Weights of a small GPT-style language model, trained from scratch on English Wikipedia: 8 heads of 32 (2 for keys and values), 17.9M parameters.
Each number is 128 + 24 x the weight over its row's rms, rounded and kept within 0 to 255. Layers, rows and columns count from 0. Numbers have three digits each. The size before them is the row's rms in percent of the matrix's.

# layer 15 MLP up, 768x256, rms 0.162, rows 51-157, columns 64-127
101:134103143100142126147110130161142107148151118130116113129139135123126094128106100151094143141095120148127125126070189162119105141102110113119105130116114141149126147117119148126089105137131150
099:139137112091134103097124096117081147165145138110114113131114148127112157154093113133145176076130152132118125105131084163075106138108096091142155131139185103154067122112135164151130134139177161
104:159129134151104137084137073170112148117116110152129132136122117159115121140086125137134126143130099098090105110068110134127157115124127111164133123121137115130170137104086125152108104159153126
100:132138130118135137104078176152135122159112105163139160105095086191140153109102109119098121129102127138089125156130121077148110127087132129115101120163090141138126109127121135112099122130122123
103:124094144172154143134099124137147132173111141116121177138140102155150148089111148133127146117143122121161122126130151086131149096142091095094152149144118164074159134134115121132139174158140082
100:153137131092130128133119081120053107106120147151131109125121141133126151183132125096130110106134141133095136103099131182143139159166108155120106139130099143118140133189129105139139132082136158
091:118136191125131124173178169114123134178128121116111138119106095148061154096151099142153113125152137110134107142134128140150108104144112090112135126138091155110128133127136169174142118140139130
095:101121159132113176081131134110078178115140139132094113127110149071078150152111175138149119122129119136065143148125089130125119092098132152163152093119140122124166151175144142110120140124124121
101:150135140088174135125108136092152166166084132136130114113133144111154126121101177144109091149124112109104147113110170137157175099100111131158100153140123145115125147098135140164118140187123107
096:103082138127146133132161131123125138131162117118113136142129139111159133149105107141095144138104113121072168089135153163136105104132102140150154103134122147134154178167157085147167121126055098
093:151117131131139154110143127104139144128121146117119129144136145123132120151132144148113136129126090178125122134154139119165143115133128157158099081067151134113120101108129137150116188135104154
101:103111110132112114136096121140096170204095110120143111138125114143149100132133112132142124109089135147112121163114067163171098108126148137089162090135120094124119169183132142130174127136084128
081:157097130105133127152115143137096067109125122128109138130107139147104111165146146148168125122125115136123185194122112129169117134104135124149148112169133147113140141116148135116135135118124155
101:097160116135130114145084105143116098145102119104141097127134128118100125165139106139128114162100108105134167141124116177129110108091136096090126121161125168082120125121130117154149144141127123
104:156112121103120086154099120147133134194117102132136165094151104127154136144104159111140161114114131146149148131078103178138151110090162135138131132126173088086117172103121166134140115113157158
098:105157105137084137094122102134080109140149150123157081127112124161138125130121138107129134133188154094139126156129191111131128099144141151097108124128117119110159114148105127167097175132126125
088:162128116116116146110121154132110081136107127143158078127115141147163102121096140146132140152118113102124121115130119123140138122162148073130150111155113133153117156118108163126123133135070128
098:084103130150143155136130126130134112132130165113092162112153154119127127156139108132131120107178148139093142140124122151151120151156111165147133121132128162132136145138111122122142112118070126
103:098102188130156115120131162169157101138090147088160166110142149138137167107124142093160116165126124113135114151091141156095128092138112145152095118115102117103116132151104134143117107122123168
107:137116128097113101137126110118147131138090133145165090156129119122128114138112097182100155115154180137165113116133171120132127099145096143127124111153154116128159146167149139131163146107108077
101:095133102083099121147078097155139089136131152128123130119135107138135108099119138122140138062106101147122119190121143131101084144116146123105113132130187155161116108125136096121130105126145135
100:114132159149140125126133167113173148099087137090151123114122102143134160110122171150143155109133113127145137159174104109094134076165101102139117152159154121105135163113198116127124143127096103
098:065122084126140133133143108134137144115154129125109091091142137093156114137148132168195125126143146072143165095120102136101107118125157131118145143181134140134126117108186101113123141132145118
093:100117111121095108115115136141103090139088145094172106139102092119100170090100123137149126123150145165138142131135097184146122134092125073050122086125104157107094133109139069141119170134120187
106:130140176059118135151145089082169092113166154105121102129140144143127133135154104113141100078143190157085172094154121131125120077119151159157113123105124170137126150134127147142139118182145053
110:122099112136102119156123114163137107156123134168101139126140123121127125083101105142138089138091132096126122112124186155153156136140151099060122119191147184134095128134160174131134121097104111
107:106106125095087146132134171116125134134153178118163104113159128105101114100108142112132121083085104126155204126140125086113132144115112122142116087134137122171146149109107091122133075115150139
097:112140110162137133126068130129120126122127134150089118169114138149148103186159100127098109121143174142120097146098130108074115094113132109115140155141131141122112180150135133144127130138126130
099:128150100153099102124103110093135114111164129140135108170104138077132140169137128139153103137146147119124117088109110119143099118116154152173121127142100109167128169141115121105122128135138102
103:130122110143124146122093089101139076152163129130134118103130119122142144188126116088185122144126152122168150171130127117143141126164140151158141126132084136161155130155158132101110115145121116
104:079120161127141085115131146138131126116142117150121146145099104199131109084094165143128111087139097098108125127131118102133125116117167123148168086137109154095132129110137154125128118119140085
094:100108115116177099146121128100057162114149100119123085101162132109110097144157136184094155164142136078096144102150115149127091092133176135137167127144129114087137125108131162157120068109131130
094:150097120089112117103090086115116130155137129099134098104119183079144153121146136069160168108152102136141102146151125112137109075153090153088117148106115128123133138107158116171139120140129130
100:115128139132142119134131085121147112154108114120168141161131117147103181122139123133149158177113114137123097134125122116107126134144120093145138153141094140069143154119118130112137114150129104
095:110144145125201137113139096121143158141131164114124118096131117152112072142125130135136116091124123159120116171124111118118118144139106110096118065094190093107116161129093140142121121153133165
102:118111096120137149126124092118113153131184082127069124142086149108122121102144173131165087101137157138158119143101149131132099145162092098119126185162144091150113106138145135133109173133149131
092:143097144138138091098109109079109131113103130090123133117112153121147122160152146166170155132110119151164131180106133131087089152129117094138112138144115128145125128137120109142129158119155163
096:155085121156124104072166109098122140172145140117113153134159104076115112107110148125168125146135124117121151132121131138148104132108136068123116119084117097125139144103150127148147114154141128
104:127151170145092127117143133143103153116064142116119091123143127137121148152124058137102119169155147134130110121123144126138118129137121146117143076170102176124123134120139117126161129125156111
100:119132064115106127131124075139132100101107145125171099098123139125206146159098118186121085114126133150149123122157103161147159131099113096151143129106119125155145154114128146129140150137146124
098:127171119135164117121110120120120108126149095114169169127121131076124168111121124159134142085123127099081116145122123159128151145147135113116118156152126149167146161153125117155117130125093132
093:150135166099113130139135130169124113088117141126103134116101129094137134124087116135195144153126115111118135113103107113141103112139138144157128108128127164133113106094101148140147114162147140
095:134093121069136147135110118132118142152114124095135110129113113163119158089126144127140123122104154151086167078113139109137138099090131145095173140131151158136147126101099133145103134153136123
105:143094163179123128103112119121134125173188073123140115130149140110131123157152102107114142119121104109111143149090137168153133145104115112137161128143119161122107115146151119161101145132108072
093:180167104179120100083098095127132148129106111122107129116117155086126128106126087112115169149128099094148132133143116100144111157160137176128137152126127108106136174139100160171121155132107156
088:111103153123121135134109155141163116140103142117104136172101154109150132107170093125127110137138119106139126163100120126098056175118143129103106154125128160167123112116178104114143141113115107
105:092097097080111109111150159086137182153138110155119100143138154136127122140142122135138124104098143138084150135120119138133086112100159154090111113122125176168138112173096079122134151157127109
096:130100128111121195101158094110139129103167130129156156178113091152133131112137075172107160140146169101119148095107129160100129086146138108101176139147114107099113095134093122156114116174144130
089:154109130090114161160148089143124163171161118114137139138156118132169114076139129126131161105144151142110132164155123142120117135119082137117147113072137116141103136108144083141140122156131147
108:133121105137123117149164115101147135102137164067152124162153122131115140125140112172142122097130154113133149083110112163143147129122134127138124137143122175099138117103127142145085137157111127
105:103106141148090140167163099108088151168113157107108104135092148128101158137116141081152140154146125102106091122155122115094136104148139144125136125131171132139108129119126123105115099105138096
104:137156121143163173142116135139168110141102153103147167089130151138090110110136126105091165172104095113166097100130112123086090119182113157134106092103159144134094122134113176133117119122148093
113:153081117102133119155136139126105115138093076104168146115095111142130133130104083114127119140145101135162140119097107119136127114113133084123139128141129116124165144151140201093112119133180080
104:133125105105107158101125145124081092146159125147132087137111113141109153099126085088139152148111112127111098136147082131137134116092164147133168142162154130117114147133109121143118125134076129
097:142164141122170149094127119112130127111093117146140116097138137150147153137104094119147107141109151098122139078123117130128130157183094168148150118142164126165143107145116132164130116133176143
099:094159175124098090155169178101146138083139118139094127106123121129111148123126167116155112138094136110135136162107163133129121116150110110099115158162133179128159171094168124146134166079136146
100:151176135123160177126126115104122139098109125121103077101135138140159124077160074185132148130111083125130138171128136144097122143103157150149147125165098138144084118106098117109144129130139102
095:118124145141141078131128156115081122135159127141131127152145108158080113105088102065150150127131149137123137151127142104178117123165128165149129132112144153123118157129112114064133178183107152
105:165130101102151131078149085124142064145119129108158168134099159103149112120156092118107134122108145152097106115171150121143114109117121106164128141117133150127118138154162153129136154160109136
097:155157146101153106120115143103131117129126122131093154104114120102175121115128151113113132122146055102153157142134154141137127136154142121112156154105125162110113154128149132100164129177108120
101:101122131116115123077152150133147120162125112133121090096123115099099113123123150147126119114117120160092154150105142121113128113175138093149140101085113159129135122119123127137110127132120146
104:153142116111154130126111131131161159143108094146169162128098085141129128113126079114168116148150144101125136123098125109090154127095120128127132096164121139129126149120086110130096104156161103
103:152146125115126118080080134071110083138155128115127082146136153093145090143163095080113135109100166139109160146110109157117119111150158112117073130130129121167119115151117106102166097140149093
102:145134136170108109128123134135124120104107146106126083100116098097156170128112106123137112099159113122125144126091129135129124117094176111167133116152145078152104116104154130136135174113110135
096:148128134077175130146098110110144108150134132153110117129099121093150118138102121109136136187145122142159133154085126117135142135134137112175169118156127153120173111117104157136135110141144110
111:118115142081153165120144145132112109096161125111120133132164155128150094129133097107090140125094157137137100111126168126150120071116121109159137137151123153094135139102139111130145119151169110
100:178148139091096142070127105088149151160152107144124125149130154109107126114130130118163136159122097097158169137112141146130108119120104112123108114126129146194114140141108114116129154118162132
101:103118105117121128105141088115149143171139091100137117132097129116129097132083184115124133136148132126120100150112138152109135188163116110104110113109161157145191145131137164139133129126148080
097:105158125119141147134143119112102150067158098101113049161130132135139163123120131165154118132118126130114141140121131156152104138137116132123139114131141100105119112112141096124163136148133162
098:114168129149149131121116124103162143109084118117138102142104122143111106131151114116138133128104122134145149115117123139154102110172170127112121137143092093145109126132074163185122163120159109
094:138127160119158096114137116155131112147166113132155110132127129137129139130134149111130136162145126107108140166134133083131079186152130121154131123150120137094120115118125147159126172153118115
097:107125088153128126111116166151104135119112129127133123108132114163128127154138111115166155125113199112097095147124156112120155131134166094088106129086141109151133168153143100110149126135196131
107:113098133138097124123148113146165130161089154118127090142095087106123120135096130119111150127111150155175121139098113136100152131134145140129099100171168114127160198117145126165104125164095137
099:089079107130125129107116142126101101120093118135119131140123106149147132123131104182159116153152092160155122122129116144159099094107139137108088143137170127106109128060109063100112162160159132
095:113123108158149115148155132133119148150114152117141108133137146132110109101146126204107136114133141136095138131099122112101118138142137174115069126110113161157121123093131106146121130139108144
109:132163111165094122118134125140100145067136151104153069130102110149129136164150150166145115147142179143149150117160079133125114092124127113133118135139106162108138115152130161129122142174110122
097:122118158138113149131138115141152116145099130115097108118126139153103160104105136105150145083166124111134131115119137129207084108093144149101121111095112146136128118121127113172148127178081079
102:130100128100125124183154128065124142134101157131146150103124119173160145123119148131137130137138096134142144136115096172130125135146130119128170133125156159134141155087132106143098120094144107
089:155090136177105163124087141113100119105120122133146103091092117142159148106139110128155170098118142154128155136139128092173127121076120150146135086115115121136162144127170149121139120153119132
091:149135113146088101166111132105103061136108102167177088109083125108153102128118127123070170129093132159168139133123092141131104129107140132110167117162117174142146100136142124165159107164161099
098:090106134100136161112100107126101134150091105141155137098120149153097126167056124132116125130180104149125167142144088141183157088151091127123118113131063119121140137145097102136121125155114125
101:067134123146145126122134120152084119189153124112170136110088115141087149139151106157141179151106140136134138149123107170084136077126146139095125125128120107149144122147105093151137109129166128
078:169115150158112134139153136140163142152136156124103145124169133124124145144195058135131161137126134111126146148114092120119134158130113150148115120126159119177177104111136085130140117118111131
104:147120115094147112146119129155132141140115141149143108148090161134140137144101081126100167109132136141142128145131122154116143130138116157145176143131082152132136134167123113122123080143077096
106:105112112143103131080128127112092110133134111161128142133139175122116133150119122164137121096155137129138099124119113147143149119142157125178120127153118113132108096114115082146112128122139090
082:121100122076110156121138099145083105108143119161159109099163130154112117099130139181131151140131116101126149161100136099093122126093103136175139169134138122126128129131156117110078146108084138
096:128140126116138126153144102129151143156159114106138123121097159113130102122106127155129135089129144111100148123158128141121160120159133180163120130130142081122131151171093103118160138097082143
105:100114145154099137144116130100089136124092120104092145137167113124121101116106164102136153137116103110116098129134115111160075090134102196162109126131138155141109150116120166110143167114122105
090:148181178169099129156115131095100139093116121113167110136113123133096171113120140098119115174112154089156095100143123150126104165140133128134117101138154107126142077142120153102146160136118105
098:136109131159133139150163151134139165100132125108154132130158161136145144139099185124049151126094154132094091101134147169138119153131086133145149096126128133117161153165163110158142115147135139
105:137156110111135094112175157107123127153110108133149114112090132104110139120163096123092118157116117108142129139119102152086130175094089140130131143169147133133150129136106109175113162118128170
097:095081102135116155112156119117087146178105133169156108126111136180171113185130091122132096109114129168159114093154120161142137120132084137133105096113099138102148126111126152159091113144142092
091:141126168126100099137103133123149128141130141128117147145165156156105086117141157113171097073119117117121111104112117126143123124114115149098111112154108116144145127120145131137135137123098096
105:122113118132097146155137122133171114125126158110139082146118097138136122137119110107162155142114133099153143159111117116141138151125136119146084121144107140150111126114123091114136145154128141
097:129119125079141094095107155154102106110146141188071146137159131093132153128149154123115122117120101103106156132109114139135131108167158131095109125171113133122112152156190128151110163147097086
097:086113163146107075150076137187105181087103143124142134086115106134181143135132078084120108131146093146107154149141129138150155164087157097145098123149128112130130119144155093112135150163145111
103:126165121109089126110164151101143120120138107123143082199126135126110170146119147141134131200159136109119123122123107154147143101099104120083108137168160086101112090138110091130117118104122145
104:152155133099126061107100156144139106148164123115124139095108108129122145097138112143091111153169136128138114111122057127142120103111154168105145147146058150176157126099163152118106154122167134
099:126150130105108135128139114128135134165109179131137129120124137080111102130119130149148170118147134136137183087109136139118152102155116142128112130164140113115109165126122118171091140118124115
105:115136152130114184130145102155132096129120098123111105145129132128141149168141133124147123166150104139147109139108145175088090145102149118154161094123159108117108128110114121108144116134156156
098:134142092086106185131105112122148108141113136154163109129142076115145114153155187169121165144103129120124097153179169128140173131080116165162131108125095093146172113144150130155092113148119094
111:105126159140146097159155097108135154115156120110122132132121133104130131127111156177109130140108141128155117122128113109144120130176113137170181167120112137147135147107172099093112143109105102
093:156125105177110153125125134126147171118110107102096131129117108126096123126112162146113138168088039147117150123118108115125115135145105129113111107131131148148154131131156152128139133112145085
110:124146136148100158109173139090123163147138118139127126146162108131131143155101105104110126087100101129148127123114143146132094149094152186143132084111135119149118079127176151159149071173120187
102:138111142153121127131137094137102156125141134193075149101136109116135152152140127159107100116103135172086115164084083088146139083139145129116123164128152080109129150141180101108193142139136105
095:146137154174128133119124111160189127134143166132145118109118107138087127093145090137195134137138138131119096111116063136113097125113110145129130178167129079109127117154141146116129089142102134
089:150110155118120108128165111128108130118133094122139109117122078107076109137119137145133089127158127145143140181128108165165097159124154121138129101171143140112126148165119116169145164151116129
# layer 15 MLP down (transposed), 768x256, rms 0.0604, rows 51-157, columns 64-127
105:151116147129167105101107113137110114137116136129137146152131126091095117123150114117145088095131142136087133175157099126126137136098115139130144144136104136093101111076140140108140138104153149
105:121114132130155132157125134156129120077108147140188135132118124043144123164123137145148129175149142160097136116119109125169116102163117141112074084115131158135146171177141154181131159106118084
103:110117126108104121124122174145127119121144176114102178118111125127109106096132116109159174076115170143111161151165084132131114211119143110134127138187104134134108128125121133153114097105134097
101:115148173138133146114143086094130151112175101138119111154150104101152081125092150144151120109124100139088179132162145082129105153107107151138106121078205144126160137116161092151155130164160112
092:099152098108103107141160143101103083104164068101075087109091132107145085132132195084124123139138133145116145113125105167116119140124122134146099128139138071162124091135134147125150117108099129
103:122117151156139092134148155073113142153113161106171094127124113134125145112107142144123160114140110146115139112117122168168150148086109137117176124116071167132105148103123113145083141151140110
096:119139098145099149098109110120118122115113134142091161157143164091144155129142110193125139133130115141135132145106153106131129138174126151113109140118105138132118115118123131137096127139179109
095:125120113177138082149083117127153062107118087105137167149103107145140152100134122137121160113133161140205086131116161132139134137094111130101124136144102139141150123157143147118114100151176077
103:120096153187154125116074088122122149142118126139167141147170107135096117149156117127132163134104129151143116109129155180144084108101135120123072156115130164114117090162138119129094109093128120
093:136120137140084137150111133094153106156133132141129163133144164093098146129140104159172110129148098108135162091140131100132121146125115134099136133130121135131116099134133099119111140132119131
093:143128155143140116123124104117128113106131147142070111083112100150123119122113133091153128146094148106137136116137107149086093143134126111156188145207075129130126137146128108090149084068086115
097:113088150117138138145144124071133129105170127144124165108136147166158113111120117111108137171186154119120107117128116105177172099156145139114116144133138119092120134131118101173132132134110093
086:136129139156154104145181124139162141150152109147161128118121119120118153121147150136100124098162128148173135112136149141096159118125122161126138149136139137095111107164077169111096114084106159
111:127086141121137125128123137145148132099112152149103147114073116178182144111121154146158140128115164138112065107157130098152151146121128138161099169089100097156125148082139142055131131103098123
108:111194142134129118093146131158175141106130149099133133166121168115088138104098118154112112108126107108129121115119106110126139144154117114146094126149078196140138086179132093125089144142119105
095:142145157159128104135167130124194159112131104152078183140170127095135136125156122125133158156119082149143117116112066125131142127129111139151178123143126137130123097114157159116118115155122131
096:127125144141139135105076118131096173132115137100094101173137112095134163114128124113118135146084160100144150167114105106156111123125178142139124116158071149178094079109109154114133106124104106
098:140159108132140139089166110123125135159129103165139110135129097110160119117107080147118169142136101136170119126108118141111108153109101114097124149142111175159142133103115160144113122124134106
098:144109112169094129101138141096114110081158142132132120125126128122106147138083108146129149112126088127127138112106133072157130134112101131073144144123152123154154092104147102115131100124149077
099:126117138111106124132121154086158137103128130123111108094136149093098119152098127140168116139107135189103167133077125111114168108092146127138114137117118166124155111155120167170136146150163124
097:128115096167162167168174142164118123087113121134179157121124121115106152146131118116169119144144132142144097091106112168134187174142148142175133123097123143095126166120115147174129166127120141
097:109142112131113115147146082142092125164181100141119081148108148112136087162139089111144141135090104124109156148087132137156106165102136120157106120094094115154124074141099139136111109160146128
103:138113095112093175142153172119112099143124116106160116136122098118127135151112134063116147147123133140099128108118129129126168152137134091095158088115126143114122126111063148107129128091085147
099:101141190126137117133146104114108124169164142131157171132149125129156064151102077099120115137148145113125128103133102147121109133129168121174122135148184119146138091110128135105120124148121089
112:130109128131111150126145148134121128165104113125140082087126133140106111153115154161097140082134118137169141133147174111145115165156135164175115111148124132122164118157122109102116105100150136
108:175107112132125102125163164145165141137139138068130135131099135119154155138102148088101097101160196174160162140162132122111142147122126174147119119106134090136164123133136137104145108157098136
101:107140125160138130087146122124161161119063107116155118102118169149116161138115163109128112126204151166161100131090135140131118121166120130078093115136071126079128145152114119075126153133107109
099:090200144135159116111125115130134115100136155156159107099102129113121120143115127159117119136144147118123162158120123144153166146175100122100111111080113159159104079100128107125103127093105129
099:123083146164153107143128134179113152123151161112143134145102150119115143118111140098135080116127131144102106137144165119131111136144115119068132127131155148132098124141086091120148088154130122
100:132131147141116130118155149166107104131135111117131128133130142157090102101126111149143136123150144179101104092148150130115088180118155104113141107140146095151111100101143144129084159117207114
104:129148105095076096119083199122145107085109083110102164090136135153107138140101145088121121103113141124111120119140155135133105121119134122119138138103105122184120163097085070144140103142134148
094:126126158144151137170138116129126137179137166117097122177136147123147122107137153092144168099115128195183183116110130150154102124121120170148133116150148126110113145136143141150118138147127115
095:147082142178157139150161143114089171077106167161160158141129118145116149120157149157059119139096153155086114149139154150136142158117110125188139122168143118128098090152131096110134138136147130
095:117077152097109097128163121124113132119114146133104117090100134116086140124141159113096137097130121142089157148096145137140173094108157132141154127145160154061109138134130145134087110145146160
094:153159132119098111112133131080125096113134108132106121152150118088113126094081125173123110168137152094096130129075087095114162111144145128151142176191128134099109074107132103156122141140130124
099:114171146128103115144105148084152116142086162117137156153142128159138110165145124133110150094082092064157121141130059131114103128131152124120119101112108138087109108136128103150114133118108180
091:093179134141121150111124148154170157144175145103163136135156126134109136082106100124102087156141085105115139089124134104133096123123133120094142138102098144130129128117137136083134097130103116
097:136077132163107144130105117142041092091140119163143138128101112136146128144143132113055151104096117141075142131112127130135090114168150139139145120124135098145105103105109143099116155140129089
103:103076145145130117095178111112084146131101134098151132097128156145124127113094137132105140118124132124110165126157156151123113079132144120109132147140144122117126059149112157080133120169127112
104:137162138070135198121140149106140136171145088127106131125125130125146120128165150099145126130111184148124132107114110066127136160116141090113117111122128092128153107129152092156123122080106114
095:129093127139105159154152105118143105118113183103122106108123151130100106128139117105129149121160141131136125097152148085127117101093125135102144138124174109122122087098135111100160164151144141
094:126167129112144180133112098131128163179162094103132123146118154158158126137159166068101102139122135141102120119127172141066130113107116147132142123102140097108119149143139167132151147160101139
100:121124159137144131122117123111127130153143088137117131119175104171141143115130111106130135145126143176159047098138074125134113131121122154128107100117125114146118119135111143095096131139149140
101:116153154088141121112143116108090135130050145158111140160118136175140108135088121164114111137154108118119146119119084124081097111156124137114084093134133097158135090124138128154100116113138144
095:140060165122140136132162099129141142117149098083162123119136115179091122092135133137143143120063153149117103131126148085121137119120149092102139138138132134171168143131096097174169120130136111
094:126127147131145162103151100138103125119116130154150123148102095150113166152088142148108149147136129111158114150161081106147147088090119083120146119179106086093174092160136154094138116075173118
104:151090145114153133137109132158124127120161148114172183156115095100116129106129158149097111122137139081124121139153142173134072144134147135150143113136111118062102100132138137110105096130187129
097:114113104109122134156083112176136145149125116120145101152078132152112087151107095128096149120132129112104147136130104125131101099087193117092128110129138159171123134140132148118156151137162133
090:150135135112115117109135114122119167126113074129101172170131162124081153094129116116065134159145103071142120089111101107131131109146129160135124139187129141197133154210121156124124122161119134
100:133153058111132135169172178099123143081133092114095116112140104129134101163115118106141132178113154137141166114134128153152119119149133138088151125075171128129094175110096105163175095130110139
132:103112116121138131105125143151107137110132118121130130139169097124098121106161161132135099085168163088100113073140078142130131106154115104105116163149106168104130145115096127111109125101113100
104:114097162136156155132056142099137111155121109134148176146156115116081135182119109139131135123126160095106114144153100127149100132119141132155190175102137099124121112080072130122147104108177150
121:133088055169075145115125149137135131136147103156143138143091135119154093137055116151119114107128128162135122103167148145109141141098080127089133115148125175123144169100140107107104118115155095
098:120160121106166148110132106108124137149103156122126129102163123135108124142064143158115087128124129099196149097158161091087136124126146128175108080109149123142115182118166193143117140093137120
097:116118106119134168085124134165089163111168121151086132117151180092129152119127101122120110139116103117166118145128156104143159123146100114129097112098130118134102074142132168128116184130146125
100:122133133138163134121097121105119114174141126097155141162157149111117062118099124126144106103141139136169143121113157143124159133094135188109155088118145104099088103149089139120102105131116157
094:111093119106130120155089141107099123136145106101113162144144148115123119137119146118145143196129161137148165122115146135138094107127130107104108140107138124161136196091109097145162116122125150
099:102147123104107097106105124149107136147119151162128111129133092115120156145137119150175092172108140116167117139129175092097143151142104140167167160133134116126154117103126114110132137105100101
102:129148148132123101160087110142130137100121154135133083138138079143095124112062148171127156117137090118121154124064099147095138149121157097101114175103133140164102117119122092144141130103174062
090:140117147143118144148120118135136124133097136122157111166133152146086125122110111118140160084135159176116160121107146099119146123092136132122096132113098087163145097161138091109105102102147125
100:129118112140127089163112141160128102110149126114130150129121141109128117118120139115105116098147153124134117118147093140168126154097140143134152166121114128101116125148138172133132146115136124
098:113129139155151115151142097123055115088178165133109124140145158118158111134124166152091092143086106173108116108119146123157109090128139137143137186119161166106132126123144135122128152100149114
098:081093135145131116144119143124138110165109099188110118134125149139168132106098180202156110122134079121181146138129122158129168116125145132105131116150099111067142095162088118100116107117104131
098:121118135075188132154138135134099127074170134191140157113152146124126120139145171147128105138121130119106151108136139171185152096094091097125106159125106188105151122125131153096107122142118112
108:137147107160160108177113078160156130149157094108161127152145163109138110151134114142095133141165101151146106132080145126128129094161120103135108153130115156155160096096148137130139123111107126
105:165145127167120066149118134153107133142137125145145139129139127077140175127151133151151175125116124132132144102122120160116138122099118090112175156135124160079136098138128126142103137100121114
103:138137149137157119145105136115149074116130162135122129136137138108102164114100103119146133105114122124103103133147103143139132094106105155112147129082130139065132066092121128155113121158114148
101:110129138099165142122101118120105107103110137127147136138179090105096144154122116112141121138127074172097145089159147087118132075131134138146140147111139139131075098121174140124107106145095154
097:110091055146106140154136128128133100099102127145099096117175103138089103129108091087114150116150164133116129151142122131100098140171156172128105137141128120122126085079148128114130126152110121
099:148102132153115154129133139088099147143117117102087119182158141148167110156135119140099129131158108123102140139109120102100149136134093124104114101138164104156154138118156074131096120108079142
098:085161121173119145140160104137117095139106149080120143154135121133112127127159136123129130083140134068141121083122130165107167146119117099111102124122131145139171104126129149086099138120159140
094:159175115106101137107169128134127117170141125124138140118169154086142127130120108159137090101109117126143104137116112114150103120109088142112092119132114130137123125129138150120129113071082178
110:139128136120136125150104113131091149127154094157110180102139120111137157098145114150151109055161124146154116111162129099125153115132107130196109146125167160087102114131135178161098147146179110
098:109122163116150105125110175148115130146125120118107113121102130157130144140113097163132118119162166142109150096151166147108157080156077093098167131140135168122114145132139148123109123130174119
092:148137111086130101144083129139172101095127090119127124138134093125136141075111133087120116175150134201119120105129144130115133153126147126139148173157161119153096134131131149117151117149160136
134:131092155100100139166119114133125132166123113147103167095147131116139143140108113079094131129102088105137120171086137132112132161141148132139152126118130074160138141093113113157149113080153117
107:126125138136164116149102119145114152166123157123094190128127150141092140083124115168172071097141116134148105091145088086131142157161125130158129097133133151114139139095128140101105142147142164
096:164142126136130115115158146121127124098140132143103114120157139119130122127149163092115173155102113155125110120140122136125099105129166108106120136089067085163139093149119105132152073107143163
090:146145083154089150136099121146130089125115109139112159133155150115101134116142103093107136119119098124139142120162119085080144105078114105142096098076131151153152110118133186116142144081128142
091:121104202104116144125130110140119146152171126107108127126128128132099147096105144086137134069134145113135082071135140136126133096129130096133113148145139100113125163098129110071090155117118090
095:106153128136110134152071168114137134142132160123145147137094143136098141132153151117109129129122141140156118144117207153088160148112136120128131148109128064116136112121164119099143156126128151
106:140124119141157154143127172106119114107116148128099152127138163129151138130139143142092080110107122133149144127139129117143154140142119127108213119093082118123125145095120133100168158120107152
078:096112119118139129107159111174125128129096121091153083144088111109127152138112132155110062083097141125150115136094137167113102083150134121135146158146126100078111128153112152142112150131132080
093:126169117073146139129125110102151134107128152126120126132142103124054103169080168112144141184119143086140129160154122113160126129170092145139171139119157141153127104093138103115146128140088129
093:134141120101128125149146108122159140126119141111157131152143089157121144112113147122122149164131113109145127155121134144113157126133127115050125134170113125096105164116164172124161152119128131
088:134104126164143110140143124163151135124115131105142086141117102137106155159162081138153139072157108148133107095168109175115145109119175093117114130086152144099094114175167105143115124126103092
103:140132098100123157132119156163122164128135097178192144146110136123141122151138148150134093126130112150153098115096116102170116076119155107129124117150105147147173107101163129141130123119131088
102:108117109119128128097097122182148113132139130108165161121110161157080104123141126096147110139131149140162102108132158167098132140148147121134144143116110102115146151105137068112135082143136122
088:146135097074113114148098144140128097116105096126143137131204162177156110128143104095097134079108082145132139123164149120122158107170118102100135132126119145086081177143096114131133130093087153
102:130113096121147131131139149182129149115117143094131098133129136182117137168105146119149133100130150124192158143124123136137110175199101137123107125109084130105129100099134119126125127131099164
101:105136152142133142150111089141110111076152122140121115149148141140120134169115180129138160120139113116149078137123186118119153131178077145109134132084140112127137121116122162101152168116159133
098:145120102113131120128112112153170129154168113164130108169086138131104119128112117174107149096145094106118152150153100101090146090097122150088144141129145100113126119104164161136134118104136144
090:147149150157141139096151115123119138145107104128123099123107138076154145123159148172127112151133138168111187160133133097124122157173113147145077136109072109102121101119142108103085141150124132
099:123141108143152107086144108097150118148086132131143134114142136120134096117142153158128116107117169184095140109116139118122143111144163138131153099127092120119104124186167154158093126117130110
096:137106190103156127133172145110139110122128100138135138143127119161129065134134127102167100125119154159135090127117165124113116132143145137114136131093102136169155150153110075123120149123137101
102:126145147138149101090103118133103145153131107107120070133090137140124090155119136130163176164162144131127121107133095125114132111177148129120155162140151128125107126082164132122131126147146116
107:120094148123158111124139144085145134110120120138078146111089097133161079154122095098127135107141116128107143161114151110113096136119121166100127152119133135129131150089171105141150175114102180
098:135113101126135150117131125141096120104102116155161145153088156152158105154158129130146130122179134113161161122159158155140132139165144051105121128143144113121180130158114118148156112106117137
105:111146126110135153105092065119137161107135133104086111174145121156160168149160146057090115101134112105132140142134119104078086126135115092159155159156160108109163118128158125059123148109143081
104:093142093103145106103121098102138153098170114139107122139088051109174058104127158078114099133126134115129125140125115122115136112134111110146140111092117141171131149149141159130124139162114125
102:114107182134119117081186113142097094104122125111118110153114168133158107151108116088089151129143157117133093108136156095142113118096131100140084137122156080126114132106079128109141124155105137
104:108138078145152157112121163133112145098116135127099138093145171132108141107144100123165131104149136136157116114117111086168116122155136124110109100121126120103163162123105162149169120097130094
088:103107104153109124099110097128105106171141136117174094114105172124099153139118156152171141072118154128140123111094111128142143157152163100131146173131114096136145119136125123144148154130113161
110:119089117118121118114136126143138118097162103130136098137154107134170095136148155143183174157106101101131125145102089150114103134126128107140098132172164126109135159137121104139097141139127134
104:123140133134090148121164126123125140184115136143127116155119105189122131133141113101110120135142122124135133100142112141124073193140168104151095105123104127113100108132098104147075128116161168
097:122090115106151125105112109121135149167132138099178140123154146106184133121187115158133099118122124117142119148113125136129103113099146154116112129079165113119143123124115079155120102154109155
089:118122105142142145113106127144151134100100128117126135128119147149098142134112132135169145118133139082140115080191120140092138107113141145121167141105102184109089133078116110140142107150133109